config.toml
n_kv_head = 5
activation = "gelu"
qk_norm = false
attn_scale = 0.125
bias = "none"
init = "normal"
init_std_up = 0.0249
optimizer = "soap_variant"
beta2 = 0.99
schedule = "cos"
seq_len = 256
steps = 5466
Each number is 500 + 50 x the weight over its row's rms, rounded and kept within 0 to 999. Layers, rows and columns count from 0. Numbers have three digits each. The size before them is the row's rms in percent of the matrix's.

# up: layer 2 MLP up, 1152x320, rms 0.115, rows 771-870, columns 64-127
# down: layer 2 MLP down (transposed), 1152x320, rms 0.108, rows 771-870, columns 64-127
up771 109:474499520592520532489470455511505592551417499490509517467460524439455484430496539509425496523499601479528508508520488537390468519514432498403419498473502527416481550510518543431428476451541472
down771 107:584516544486456519603484524540475561570566546538490523552553496413527542525543560521604526491571511409528544519499552492517563554542442516496609507552542530499573561481534372535544502453511400
up772 087:555482514458431537395510463501497443545384449484468462574611478516577431575547482418483561482516493452519517513544530556471483574455510523472487464544614577572513494527446523516482483471504552
down772 093:356550446524563486594546559531502523478502319427492491544480577536512585459477439457498481502462566477463453531565499543565578459480479599477464509512532510530509541428519487431441462549450434
up773 091:452474617527550511537477415528475497456453593511455477541509509429360462550522556452530519514438520458545448436503520425448493427508386548550459556543524401483417542514467534460457454425507531
down773 097:458469482535519514471562520456628446476517534527552529486503517528574490468489496495475558514504508499462534369471562558507511483514533441559438563485484424574516520559450551560487558410448396
up774 106:531437503543489477457536563547490495522404480443492594501529490494419451400479602473474475542394542528537474497443559500488500618452461473470514565431509401652487441523447461475490476476567527
down774 103:495413413523496537468458564594466447599614475561473450497442538500516504499493449439466505490503494484478478523524483498476561536585528557498413567567506443392406552456469530519548417499415549
up775 100:501482490510432514459415479531519495523466552488514416463500508509519440508501456420519509453494412359448575472487478469473415496409477473515553499444503469426504538507396422605489407481480407
down775 091:519489486521509535480434482374473399550472447424501503488460561528540428524445470451452538577459571484510541508388588520541601570493590399525422524490394532579488540453491513483465501484495467
up776 103:459524464349458473557494633407484453537571509574517518472480442545437502546525469490644586493450538462479497541540438536505479498457508493538499525424423499566537476574459538487495456501490613
down776 102:612499449427517578566470407448557483468450549524511501522554542549495498492588469543447418571616512560449505546471464452506571462479506523533599437506477543488415533479593473515470515541441415
up777 141:498552500537493420464447538524497502477567503442458669445511519484326534529453506477364533440444499452481551461451502480458453505494455483569502517532482520508522500481510539433536475477509532
down777 087:478452528529447612464534563405556482561468555440455382480550492545556502533526493491524478595558437517554472492479432460469598498522501493468526573509486421545444514516426395551469550537453554
up778 113:515449409479510544462498406402461549497528491474452474520498479482494475506621495504487473513553587506627440505448423531464456493448510520506442634497462501473536503514512532466494532476562466
down778 098:487494528528535497455579526553474543464482468504595506512501477499539488512520511423494531428498503448483604494562570488463448571571528524432496446550439513503558480564493359536464511510387355
up779 105:459485510488473470579514550505506419463484559530394528514469533521423560415489487514544532388518596504525410509370494455569483477436514543520522548547471488439415574520563567530493505459521439
down779 111:450445454523469482451518509560425552491591559495474590465537539436503607440456538463549513559513422429515566498513522433529473486493541483494454572466424478501457434539412531556513548467592541
up780 103:541507508503522449535472514463529523536537517514585482565449436376477478591466459552500448548455531485449574534455498529435439458429436521522442552488454551468519569434455543478558477420512452
down780 108:576489567535465551554533502490444453499555540499613506611571442480505476472584532538552472422485509524497552614503465501462507526512509460433475577539484552571493416447513481443491544578636476
up781 099:450541508536563382434457456537484436517506433502488475534408537513483492501499561446528461466464497485555392503517530487568514542465446436445591548493577469502453509485380557616464498452555454
down781 091:514500531452558496521547477491435509426459491502500499513483482594422383492493449508524524496453528531524603543508482521493391496535520459459557488535455508352471562531479498422502523499457438
up782 093:519457521455488521506505527508544526434592551510469438462475476528591513571450529423424515512489496452533464567417442442526499486550510479473532509403546501442449549477516503453477524518520427
down782 095:491555526552560513513478510524559499540501428441482544459516491431524533431591558579554558484601473518403476376514568487499545470469479475426478553482477410591498570549436512455552516563496594
up783 097:483583517393564488533494498544598431453479509396463450581495457495513547477591464496436553548460575453444446533495448534488442446543527505523534471507477528554461380507546426569500503459548507
down783 098:608584560462422473485480502557540529537495450502468539590402507392566462512521558540427606454558566445459480520504404462527508502527526475424557586487476561521489552551407482564572502505513536
up784 103:426478416521566597535538413562543487554485578472548542582530437522544518521509525425551481527609433502449512534493495505515609553492487362558531488492479439546487515453518428530542454516489543
down784 105:562490433555442572478555557525450495476524469432488554467583568481499504538550510459565467398444458503525451515516411513524572463475520431530557549420484476498429507529569482498574429409571365
up785 101:577485495436546446504501532510513414574442497563512539570501542440524457492475526544482501485486537550474513545521447497533493524582467532437515523492444404440613556544551524480432544538491466
down785 096:478445534495449486455574471435513540429555503555375583534472558487423428496481567570573502475530436494525403540437487598451538503552536463506537534510508436498451515540508495429546416668475555
up786 101:567479528495520548496483555394418479503397442482530481542536563532550444546547509517525516559523528533369454478421406542420596463513595590491620452610505530463499539449422470489500471497498474
down786 102:507409488528535588475450468483461607509489473422484535510500478482368554494422495447503498510512508558543567495529567515476452556497507468452362554473505519542505505576528435437469533484543627
up787 109:442449541501557468489457482518429498538440487568444455539454566389486570471574591515557473500593474529428454475539477482451560438518470498404571479554503448424495437539613446500506502501478509
down787 096:432573534542508518541565509607552595474437516414457529490391436499437480537549456501537547521528498519515526501518591555518560444411398450562502495466495480495531491501496562492549532496517510
up788 102:588534485455502499564480483524493457511526564509456497544462459514530557481460515468472488500528607516543446475569496575423550472489442449518539530373606450560442378502592579486560434386560450
down788 114:556494529481497484529554490529523438549448509505448438475360504439441512454446536501519620427478524459583500405394544500454535507451484470475544496533577458517517520451537599608590521481515626
up789 102:467423536522414499521493551556516460479524531544539547513523527456445417581456532457489381555446573525601440449539512462511462439611438507547539569559453451455463622571566523430438465434521502
down789 113:400475496597369481478416495581467495420583476547417456589511579589589529534488542507504416439538506492543439463469464502520530496503502446586584548549465470507480559518540564495455520368512457
up790 097:481450538505459484506521485476458461545494501510492441499452538416521434512550560526401512549381483510561532526512473553393542600453403586575508548496474550424553438629403465496489450479546428
down790 104:525541499568557518390498530499478567463515473375441469469572488573467589503579471521511498465577418519457472577534566434520498389419489470488540430561479497431506466502513506412496496583416495
up791 095:499455530443458499523511461498488527541532546420482557481374488436548467534521452565474605499447496567480481499544545480467626559523508530456429554610472448475449480417478488473544481477476417
down791 097:602518466396505361523590527492518548432492504476523599549543537504424497425471390503458520422543484474467507411513576457451546622499571568431475546552470436506502549450487471419500477490498459
up792 097:515538454457477454502498517532466404560466526545578521490562474523511485512454537435471445563461465455586557466525378541432539492490484420473451461525546582513539539516431526603533527447549577
down792 098:427480572570417436398525561483469568466520453461528517540423404532491610540500502454534406458494381549508540480477490490487581416555443471475563470478426529542588441483447477412470617520480547
up793 108:497541460511509453423514548584496450425523496439529406494441606493573486481500509641602491491423489456520585480483567408457510420423461456528523454529541624414481527560540492476534484530576587
down793 099:554520397434493471539464496456478485470495574564531494594417446436539457478506537500504513486488384547472363469498561395445545488485418549442553518493509491539493588508502586482539439478452458
up794 105:448413476510489531447524511547458458453481561498489533438379511503512478444482566517477495414447423515479475513498520525576529537446476519452479572486587529516472600541468415568513522534483654
down794 099:464457501501428473557498565437485526406500568476484527506468497422558458474466480467616474581543486555471537525403461515399584514450575471481531526460521510532490533485370550516500613482545482
up795 093:458486528485544564514466522491403548532405439477487512455470518419470483510455520495549488562439481470572536504565456412413495602553534445485510368557491492448494494453574472513418618484550477
down795 094:533424440537460605427458472555497453491527537504469583565479452490511552510509522490472437514565464524438540513459529524443460470429456485575536524460458522430467524494617535469450420585469518
up796 115:512521525499493495577502480489527498424522569403536532458498511394528527421515498542576502497423600484468523510429450428525506559481518541426587505521515487504514476439515390414408538526494559
down796 091:503528482527525441586549515595446439580576516530461534608437367541546490507492479570483459544527506467537444455461446506485524579484446474414452533489494437504457526617542499450513467514446525
up797 091:588414570485580514452508393458482510475495490470457571509476506416513588451476470362457528537440584438462499443586454496495554434541425548469521563469444509564569523507468532418558457524547458
down797 095:395534586574512546504497486587465523511533558478540529516547567486462487409430527590512498478547532527432536492515569489476511534536528609452541499410544416485511552563490494454516542566516516
up798 110:507444553527524497559464514472554469470415427582513416469435570520508533515523476542582500550541505419514454522432514589465518472602443402432440449485539563416520488512505562433508551452513511
down798 107:577521490426582495480455523522466520512525534357515501516474530443484507534416456504523525528522506511374513477473451459436479437542489452476479577467451504597548493495526503474485506514486570
up799 094:555527508402506495483487471568483493500465605567511589434500499545405505523566480513435477491436555556385561406518553507529464454560476403521469543455504551411499548565468454578490446570435597
down799 101:501391517568427500507495547450516541500472515453465462407537453593448619474428440496575476492462423483399502461533530504460532440589592497513528590457387445513499476365431484551596465566528486
up800 097:442504453562423461545539441528541607537410581460496581460458483511482520506493410463426525457441566570487440490450493507499411507522512388558532474489565504480439526561517512534553535496527462
down800 113:483566505492492450504457510490449525493502450513455496489472439536478498490499481541548531496445566436479508475484468543462503461596449548490505544508461543518579423499521539499500414467615507
up801 091:525454461589596455406418544417406489572534502515445434496458566458452505444457491542505597480541495455503511566530532547450541548526416508503558468508451423400557529516412501468570437491474537
down801 092:528582607597579467482543517526493466462474584463609492516548375507597542441477575443501532521454429546536456469465482502545490427614443524391494470502468386513502415511435458521437506501438502
up802 105:542561475465516564548480506535544384491420613474524446575468489488610469475501617473435508469464539552547522530492484463426422523521507489507484494492483545487463535532499499547405501449592538
down802 099:537464513588511529491496496597431451415479556466455416492532415533552574578479515500563477489530525511492542476510426462444524457557480597474551559512456509456491467461557477450505437355477483
up803 096:442547519503564457559487561428506499459359482492504497422528529410392414442514540428445469496519595477435473412484606523567498494531584502440464533553404524429443544471452499419416582412556510
down803 114:378431480476457528548507548483495435522449488532593464527566405484573541519513516534465531399577571546434558552503503475471504496508473569547604509442437518602538511597451437435616502583530462
up804 122:514562446392506428585546473540540506493493533497492532554518434454475543491602429496451643534482517550533504591513509520520581406473500467471513451513427457517557498446525405517543448524537495
down804 100:567542444430467545517508479602482582452444534506398543489547559455533464494438569527565507457630557454450450529430509421533515483421496482481539538494555452424500592458550512498508513529481448
up805 127:532453528501475524445479403551606502485437549377486481443576498491407416375511450457513480489475470475476517392451583508572502422518508473450448504533547465530482504505463501490635583440545486
down805 116:604377554488503439416532445487512515465527555446525515470406532481583460484552494508453451519602515573477505516513442441506448443533510442421521543517512552452511579516599538559467529501429495
up806 097:475476431508408498568430445525528510486501547550548497595462505499530548499498519544430519482491551571470509487532483554421488506558439470486482459502549582408460580521445430513456507457484549
down806 110:498430553543518525472526493510561517420511416564464449541577558512537456509508505568461559573454461488491522476514517622367518585597418535557425496452523561460517534432576566581510479517545452
up807 096:454579431507528411493471557412576464418433415447507463480559481512542511593466443474515455530521640523464478527476515454490518420507516511480547449561526457563551530445554431430480516578556493
down807 096:511531576560500471491458562500540506395540488588556489442458512499514556500540527517500501557562537525515433553408492505493492504486485386504620530539555565446440479489564614476413379450575623
up808 094:551426585464557509567428476482527605565524500485481511483571616432431450550481514404541576476497530499481466395427540562516532557423436462593469503508471463574495502491430576469489493414557395
down808 096:425416403505457460411415520503488575510503565506443434516395524466513515524397460517512600510587449557453479657514476439494497444484476560451404579461513499502501494574451441473498510505485489
up809 085:655451474594394505513486587575520454426470489497495510505513514443516441534433497480484542563563563513572562450401502542550501578533467515480515488456477494483502574596574480481562453554584521
down809 100:411514539410544506491456460458527495483529477466452526561511562487559441457528510488532485412515530497521544463589486534539586453454510426500516571457440415508401567442439553515490476549511437
up810 104:413482583448422420491429536479444571415535570557550491525417627456599417478472645518522481536471516522547535482623506463415545573393538513616494503510533585452490491459525509489430595455484464
down810 100:458480492565533611471429506469474415483454453522476431426458542569435463559520449543472525363515431579511448559518463565494447439529403497446494429488507426526452469518557449577506470464440435
up811 102:456535544436444467592452545624518505485482446562544470429470523487453581464487551541462501518401618526448514541509471538501491542567480560490489510551542488464474567490481480534504559535470493
down811 103:433386447445530490505520587547473482515554496587534541499551468453462499602413536485519522438573452558478517433554496526415423536525425510463466528562491508615474418525483530446591516518429405
up812 101:421526522419465455472449560581455498388552522549556578522446503469484463550478521505511522510388492497481520509485617504490553485527483452536503536552427463482415607515533549414571563470484493
down812 099:425497476460459503567445545451570568583364515452451504475504594546511526476521412375473507432497487517451400396462488558595473487417472384476532395530450538487512505468425576529488466470553513
up813 105:498455452401489563564421537522408556561398484487487545581417552448458484426489561491471549528492626518496448580461459504454478450521413429493465500464471495502477518552515503482512567430455549
down813 107:482463577623461619522509529476485588447542531494474455472624404522483507407534522430520566506502545516528450451539598424532569510435484543502373473525484495578417551488490456519526437486535538
up814 102:529550478573500497524455501509597542397527559428444483465487501596468490447506465519535480498500541516504470608576511525407430464515447479585509485487552534455592503531379505542508514483518462
down814 103:548455474500486426467598597464534530536496523455462534527567479441516390507499478514474407577534452475528526459484563441442542478487523478473512547639461442500434469527591468514501537494414486
up815 090:484485521423509580571508466483526463517512538475527489595485489529496508461458519470492499426412517531492543520619487510527421471497449534569395442543626485467495522538474495520446527464438638
down815 094:464594393464459471449569507543485437415444448490453502461536506552538635497448538508585543469584422558471556534537513514438481436531464540515501469492492538478467527448459525543505516432550444
up816 094:545479534537436440481476566408430483511353559487473402490507449521492587421513427476504529562471548548477555414571522526457609509542503479525513485475381527443458327547517460557499570412589512
down816 087:518537498511469572456477470424475460446558383473497538492552515454561424544528546525503479459563459510484409477454363490485494509550536518491477543623553419507479528428515526477469500495404537
up817 103:472447509454441542571427524620549461555510521549526469480445515441486394504458478473522511503441591520530605443427483466550536527574517462487467567401505544470496402518492573495540508482608447
down817 096:523512522598496460424600463437381472454461524455452588465527511462467531530488470479487537454494453540507515448527442507381545471479485412544553504579466507440443540511508535469419516416378567
up818 094:478506644537521543518491512576535494456491416513591503558573415582488506448417502425467537555433527505473428516470462603627464455473429470524460485476515469470528485500496589593427536522493519
down818 103:498525549581595450562556458391514567502619528549450545484442519536519498487568427469459536473441460594523447595470476433422432512587555527483484474420511436498491512515414466533482512467514466
up819 092:445597515501461507614576508500439479432543415515575567480487455467508494494500451544499488486493499520476510524452531544498510528508567566529601423507505551455483496510511483442512553506479469
down819 090:445567562463498464470469491453498522465560527457458538545457409500564533523472505496552436503457492508442510480398503452526523616478525502529531503470491477598525517461555457433527471535413504
up820 093:427606600426473476522513547514521477571415590509547519379540617532491474464404464506518562497452610568451466517546473490498539554543551433564433492484453608463509467549465490459477445528554576
down820 101:507548604458543499601567528542522486560613402508539489430498524550480489566443515432467519500471547510558511454524502432443494533486524522511484374571502482468585410621440501498415355564556560
up821 124:557562496579421542484484344537465507442549514527518527526480427451453500480418575507466624456450519562571512545453598580514459501552555513452592440530439574529545504472576432463543437496531569
down821 092:406516525452599541540555412471583445531474483520439498576433464505544529642514489465515550463455479537510509409405460484475503544434445426479434511465439448466461540442428546579501541586479652
up822 097:490586447499536420437567402423552515542492510519519496519559526549422519437533672492418501559526599480461504472442500430485472568516549469502535400512542375439477521444432455474509516460587475
down822 097:533487417474447519473433420485422546463576519587473562552464427547503523485467509461584441478634496510466477497458555470428515501435486463451514496499452552579407552611491437500459500510437552
up823 097:549441526518496558508460410491472475451440464528429532528470500463537538526574538498509465504447464490506458504477421505493531486522545533421547473471464462532465495509514598494531448626569492
down823 113:503626488409502442416469453449515565470569497448597519464401491485439433419505471443429504461405451486463477425541581558521506517506493508392480485548470493511508458437589442514444485483504517
up824 091:427477514480594558512472542490513633524539488468556532507531524509542499465525468446496571507423443483457575518519558571544662437524460526463486501477554487580511622425459505536403495490565565
down824 091:480536486423531417551572545440568530415461560489547503423480563540490475528510444571398572556564464365521597431492591516432483455499481496488452507456429426523525447497615553557425537570528460
up825 096:535587544516517399628537491446496533563521568431464469489578533505484465524528595560439529503461508508588577546481569611537607559500494468498472478480496444426580442389462504515572555512551502
down825 106:497430546596406401442503484479479593494505546447585449533557495519475456535479538511497544501557458561620499560471478492485503556509575402442514579397497510564497506460524541503550524442531511
up826 132:482533539486489547553530452555571579396571484568512457537380534507596553399515463474560504434436545369538520534462488501451483503529476497506525464598452462440505437518515492507551548537555448
down826 120:410490513502492476388457481539529482483625522484419419531563525455453559467490481551537484440500550453502435553542435538498573504479471464564577544569460450460422534537433496521583433487522561
up827 094:445476499393595490509537427458479478516462430479443516525436464501464533532558540489492556497471546469542478552590583495574435537530468385504516481552588439565496483492485463480559551443486521
down827 090:581531545475487520537412491580374575481458510451421540457477466534482573549511535514547568517531488513494528432413540538416467447550471435457437610562480525528505570471532455540418466536484512
up828 092:500468496499476516472561478487471538422528517463491498569425487445427453463590527471487472490540509586536478488465460514475492382520376557489512433439542471524497498507476479506549511522430571
down828 095:506487531501469447538450542382472489555568425530606466467494493463473514458535521443520482587427466547537476483438432529501502522539472481541589513452567538449510420552451458394557463482606572
up829 100:441494479465539513481473421488517526496468467533538549470516466500403404504548512438492565470502528513461516523513510529522477557497565491497457486621507500519441474482464629517459488496460485
down829 104:394519442406501469530458442469486517574451397470444568483583466514446478526497449519489459513495586441445517542465419568513390484527507517424503560488561583529587502575517452557581577400471458
up830 099:440445521361440420414601513550526476506504446465505517519528502469434476549486451438522553626565440466481536527501539486496539553552508461463515462483452528489525521496550583523567413403441514
down830 097:520513575430456446491413525449508533529499502521573457539449430505503528465514508591455459425541464540497487441472507465504480451473514546522547466523498518445523483537356543456518462502523515
up831 092:607569427461490460474465483410409413447488512514543564514500509414540487491598524538495498446467512457600565412639594504441595571547530421422552392492483487524562608426547447497556569512449452
down831 091:476580528477556510399536437526531547448555450404512428592461436488548530557491529393589438524448507497374467401510479501488576467460468490426540526482445555486520391493493510443477525559544419
up832 101:541536469543485564498456462552403508514443411359532499489553483506541538531465442472543539384431490550528452590513461439484444445549616562474553472470433453451510507506540438523494546485497582
down832 101:442616424478574497480433499465557583544422506483520477421409448409548531487500512472524488499408530407427451513497428489557480504513513509616671487525586530541509521504508419584467479580433442
up833 100:509467528487519532607575369400563459565522464433486412531521492543461466541529528483491507502433536503440491537579509532395456536559525551535459652568525494461438546566495470515407461547499518
down833 101:579465501456469532464415461501451457468502436468476490542512459476524428453482602509525503437511482543512449593500602393467465445488496517456506606531489435493479435479552454508478423443497439
up834 087:580489451502482525580509495546521489524535482431434567414459485554471500498577504473577474494425515483465392502469517464490449409398549541501516528441465503562534430473516542543439555460434409
down834 101:415561575463458476536562488535555533503494545600539486492449578510471504475424534469467531489540469459547508525482481462483452537564545462539488482549572477458469604477509593509445558596407397
up835 104:513587474524555456527633477434444559531482491593522554475489550458553482480468463576499539457585500515466458564561542458395411566421400462488449431547534459516549436471490376458471532466500474
down835 107:546535522525509501505504495494462542449520474505482485602468474577487583397560511509518503526541483494439456389503481491466594428578433591480607523564463482509483485418475429551447437519556542
up836 093:596529432468534453382592536603539474567440475508549507502568510528466505468566491388575445527526531520488444546453487520589520432470470493475424499435549426547575470553462427522562542490468477
down836 102:475441580532428441499526529441499534463511515515512445538491425518444492533558525500559457550438528551551530595538456441538416532502471500431555541539572485518437457479509570518488492496511495
up837 102:367530566547505540444500558510487389597470587552503472483489519443470521541495431470505463507591504512572496538427584442509433453551502385604526493535494556441417545462491453618478470544483487
down837 108:486444560473548523491510516427556467567551529553424460462537527498468507524527498518506550574584492380502538498438534472435478524449548569551618491551518464450440509595565499513456482419505507
up838 095:468498468560468585430495390437501562495449550516561493524493554510489410558442502515557529497472480484426437427572639525478476383464482523561543470485499516415433527447504588527527545495458438
down838 099:638525468566499543473475515460535520453456455505504470567437453548458522525584522433608543539536446490488540512448475489556528469457437425411536564527535584479479585426487431428499532516484675
up839 091:513523473407405499442477433427493491491413498564444540426526495435449501462596605522451494592539605468526482505554522473500507560554567535428538535456508568534522575552530488547549468584474486
down839 104:485487431484493532480551480427471528466456458466585569486494578534513542460469514489484491506566510504528581516590578424483523488496533569502555540481469551511445566549487505523455479439470500
up840 095:526433516511458532526434568497463456534541498536532470518523462488575549536512545627535420474511479453570523480516475513565535485485489475368588459452466480438496546533523510449524555504494531
down840 094:436406555524434480500527512479421465591556539572493514522477496583467581614517434520524498492507468519534429537451441526438492606539517552494478493506546520506505511498515496497446578490453502
up841 097:472506506552536515441531504494574496507482420549475421507514561575451469522460425556499515423417464471480476485491556465549463501506552529521524512454466498568395448463482476506489555418454378
down841 100:542465541464539496491494527503382491515440481438516476556570451440422465412443504502559511498459505441513515493546538473473620533529506545493506508530459528379500601438549466494528481566531501
up842 098:426549548532609513450519507526508432486570477455462521442509481442513467559544490423369531428496500539469481472428505476496515520577462526446414572479438369491550498571506526505525466570457473
down842 100:530507617551524506431533539509526495523503500455525472623530512477554500452497446411561461493482542496509499531531498516496553523529472544555499476429465549539595481486502497487521464467416507
up843 105:508534428477615440527492453537548465426448421392406532613514560476560570509448480534467441460392582458516431560539543553494517467500458460518601479449560549559549466517508562517420539505483528
down843 095:527607492492514488411506481540538494401528439508374575506474509540528453488590499453516540519477465493403593522478445518432384468509517515504484539478449518540519481547485462426507502444473533
up844 099:496557424486523464483570512508474477476562545500534528452489573426581488469520497554554512541552427431498448469454483520456572547471529627422503480526444512473521529456464583527530514354536511
down844 104:484488471491445490561474507538514465498524566575557492499448481571435566501576517501523477483533438566483583548563406457473528527527512483454543425502478453578458465494487545621436551502509536
up845 099:468544471482469471453495540514542468589458465459429448479505458477502558442545476504575479369560490538470556490553536401497538481533470596602471506488548447465516434576467508415457480469481537
down845 106:554484474539544522543522506565542488516569388503486453502491455464583523461517493462552494432491458466471608546577514521535497492479629485480404435511504579442489442515444562474541462441504527
up846 090:598510537407565515474501519582555543460475502497529547550503522531537473494529423482455438524506461456519475545620550515385467541515539429469411544491542544563481538498394564468522508464490456
down846 108:592540513471606490554468485584502501509518473615498452482495382535517510605515539543503487577422552468461508532406476447511506584561520483462547551507533406442482484551487580564402414474505493
up847 084:480518614536520501482528452426520457506442495481645391551579532435561493482562520488417555495439473558539475495536568489468503425611518496576547413466481512474486481497563533529492589484529496
down847 091:526524476506483475434540521512517462466563457500527424526472487497437478443513548461510463519477532570432534504551536445547486470515482483538528491513475459476648510440524549534572481460411537
up848 100:475507517536522438485522583543463575478446568416550484461525508512520545485503547486497444455477511524520515571595462530486559568522522434449459488493477575514563472514501587555535486436449528
down848 109:538483477491475511527503504548466450412455475526475420443533488466514484421516501577416488381453576489509523499544405472609509477500503450418468473442551542446446448413467507550537471512524572
up849 096:472481500526533425490544482536445459532503479502504546426532455465479466532615545492499529537475420441505542479527567553501523567512509523521469437511477550421532564408353534465440624455596509
down849 098:542551491491571501420557415584474489421472505504474530541496481511469517470543478495481489539395579467498525521577552452527457547452509543445520495501532539508467508464442454483520508609547501
up850 102:483579402502584469488477534448460630597424507402462468451479567544410485484402528452501461430467544510566459424495533504474500471484479581566474551515519479455524466461472514523523446476527595
down850 098:538508421475496518603607498527511484494560506478492569492538492570567438424546519509457502531434453458438441457581490509518457447491489507547442479416505428433500437569515467537505569485543536
up851 107:501448534400461531466502606503455472551369593398566533493504500540500480559555442457399367458523594499538570487580537422433484486495541442491505392441529503594454554396479546407417542471571402
down851 112:529519550515481615537456557551331507516500462536472472470400532561521516529587458499529552472468445460430409553550457544515605515527509484418497608456484409408549489439539491543526466476516581
up852 122:434558508542532456510414467443586449397485475451366494524502441438587469503525454451504464501501537518503577463549418484513509464422449560545537519592482502425517562520611451492412524456445437
down852 109:474460506476448515526411444540468510613448524535541378420443537511505500352534500440537472503460483509487485500489487550485549522454601491495528452478491571465482472517429426556509445487515541
up853 109:529519524579432440500514428482501452521540555563524452431493506521537465648478554481463513433507550472633512507499517500493541479492539513536442425552501592492601479510498543470519500483522444
down853 096:522483558454512556510552539501491561494585545542473509566559489480511488487435535467566516618544435619403455465490527439548510528413528479469594501470535562616468482536540505480470452503530538
up854 092:500488432424532412620451528514542412410434469414459474484540479546527432473541543413455481546474499518459572410536524482606442484528456455551490465507564469491588514507573503532574491496467430
down854 097:474395498556491517444548465533400472411465472384527529568552448443524459593420484493540397479476575546554461531426485580462473416499542473447470588462463529593495473458416501490525478561518439
up855 110:571571500526556471499514521499472574501541515504507437454444530474433572509445422509535522494557541591475597513437462540505490457506467538588445476462457426514445509583441535491450468455528526
down855 105:581458437463530551531445481465517409477405540561455570525514522499512451550500551563470589504557483488481474413487592503487491492474477481549508511559541585464466494431578587466452456440504529
up856 117:476457489499546458490534526436395455425466510497472504519484462477513515586470494474433538457542474538459513522594589472473504476511496598496444516506519500454508557514501529545482535561471415
down856 113:441521558512573460518567491554501471436483426414529494476561558490408460498504473553411488570475523492426610475459530485490400488430599534543453509528535552570462510404516465533587521551497548
up857 115:532406489451508505541485509514461541532430583528554559526454539449479501452482468513501565533440606439500473458486499481499511530486411559548516602442534531488559534465456501438560478504517474
down857 101:516531589485511487451569560443531531473452449359552499418506447572459532486553436454583402515562466577503395490468452499517494493526499437423513437357450481524480441444539518467438458494419567
up858 101:537465560411408509529371572526419523507498473483607455475511493411566536501493506442613457548484400525383481585537526596474499523478488476465535486547498462514513392529533521524478458454494453
down858 097:439609501547455524495607473606435390443492567529569540507471478511466600490412485441526574549504479494548386522503443516473480460580520551438602501473550482474567525498507425444555423470569500
up859 109:446515585488461421490541512597493496498532470499565457440475448389597498503554522480479458521434470477500415484520461513537582478521508482480541400464447515456529550474415496551423424545519498
down859 105:463532436403522530540432487483497539442506538421463447453416437423521420437474445498613513495545519529443471418515542467611475568458540511480423403515499507638429498420534550553501595472433470
up860 111:501514506459525441566473503483570484487486512489557485525566581578547449482547492512461616503454459458490519564496481530487445562587468497532481434483527530579574477503518564528532558534482567
down860 110:606469482481477475532550554427570575541469507503486502556477526527513593527518483515525540518555554506477492515519468485539512447420529474560461561487497566513403515505491569457516484517578541
up861 097:418567483382482549482391547467482422554470440418495564516462463477365445526465445503478537420425561537473530613540513562416560545444476438515553448510562483405474505482526477462519447485518475
down861 092:528447581492443528546484542504514573555415517528535534446446452502472426482425523539571464432535538495521512529513441512554511490449540409511485556524521503392470499535471560507477489484396525
up862 095:446539530464532454565485504584475479538490498457417603542542431506461402486485515365450469507493435552476479447420522454517479442532571430542573462423463508535516419470481500570526524448510464
down862 101:523525438478552598472541507425438548550518521439595419510473494534445614424460494568396505557482513446514482517463499463529620582558484433429472502456492475505435493424446517533516438503487574
up863 088:475572481537606488494500489498524485490439485444458509447500421510392532550525555485544557485550572485472479384475487480462407542466477515434500517470438485473460458467452546455580511512515464
down863 098:536469529492517518492490493494414487577494468549523434490539437586509433539564507474468496531489460448494476460515462591562518420553437597503511476513576493477483483397451524453483424422424639
up864 107:472500467548447522539552545461528611481480535460596482480568521493438544411510501531410497468461427461536482566514504468519385550571498514482527498520469575556542447529516517613435491471598453
down864 086:464475513511449459411454490524476547462490413501647541578490545397477473489436474490548466492551569532492562567440418445483573446552509504530527594499524476510458549434562495463551562535451530
up865 089:518602506420467554484494447523488527567430434452448510508463413473524439514516488472465539532506516395480509510468508423476433549519452488427508515570521640553495519462558509465414480448410510
down865 099:443442555543464541527444504515508488533571459540459553410456498545507466531519523490489527467492557570504473470484463466480504358531419564597492485417485513535539496434463536457460563507466573
up866 094:530517509518527489446578504562504512484476483526580518453435512401599515423496419592563392542468370426482407484532486586493493447610518537508496527476556458442532378527493492478451528392432488
down866 094:500467561514618492408534519481419476485478552496498537501536420550472496626437590506530400393441556558414428474488530413458527511423556499536565569413471494521434509520505498475591503521503391
up867 101:603508533458480573491416473412487498610507495484508473484573464500449463611503549342523452538458439510440617499571571523498534477487486439533536465534471482563477482485457478499499540506473452
down867 096:556532523476537543607479383470497570444430469437503557520505476513563403491481520539489590435512446438440422446569520510473504482457489522514545459501513544498428511473486499465452486548554419
up868 112:520570542577484507499441510511454416452440466542507549554519451518454479474497444547488465395511496569520494457572450625450512439492441452411552522534381495555538564499469504520565513513461525
down868 086:499434532544525574525534508495515469445567443444493523455447502505508539592490460523518469517541475483522462573464579481507449663552464511520378437413518510567496453563557552456368547485460489
up869 087:505488496477382507509516540441438515516527408474437454504534583514385419460501502499503498464459520538471529540478535459483435494549613537380505416489459410545457416510477541444493486461519451
down869 093:479512470480485507434441488407541552479472471493445462478421536426398499529481423465470596582518561488532473460510580569493479475471494483429442491457468475448532553496523527542479527500495521
up870 098:522453543439460549453455522582558403507465400554528407521519514495505526577428573485454517449498487492601441447519438470557405452455598433505552541492567399497568467474481471506491479398462427
down870 098:557484528579507521518513474540497444448499516539528517484531624432542468596419477573550553521475501471478591462472473516538433602401373424457392509482426468456561532487542511507512518412475568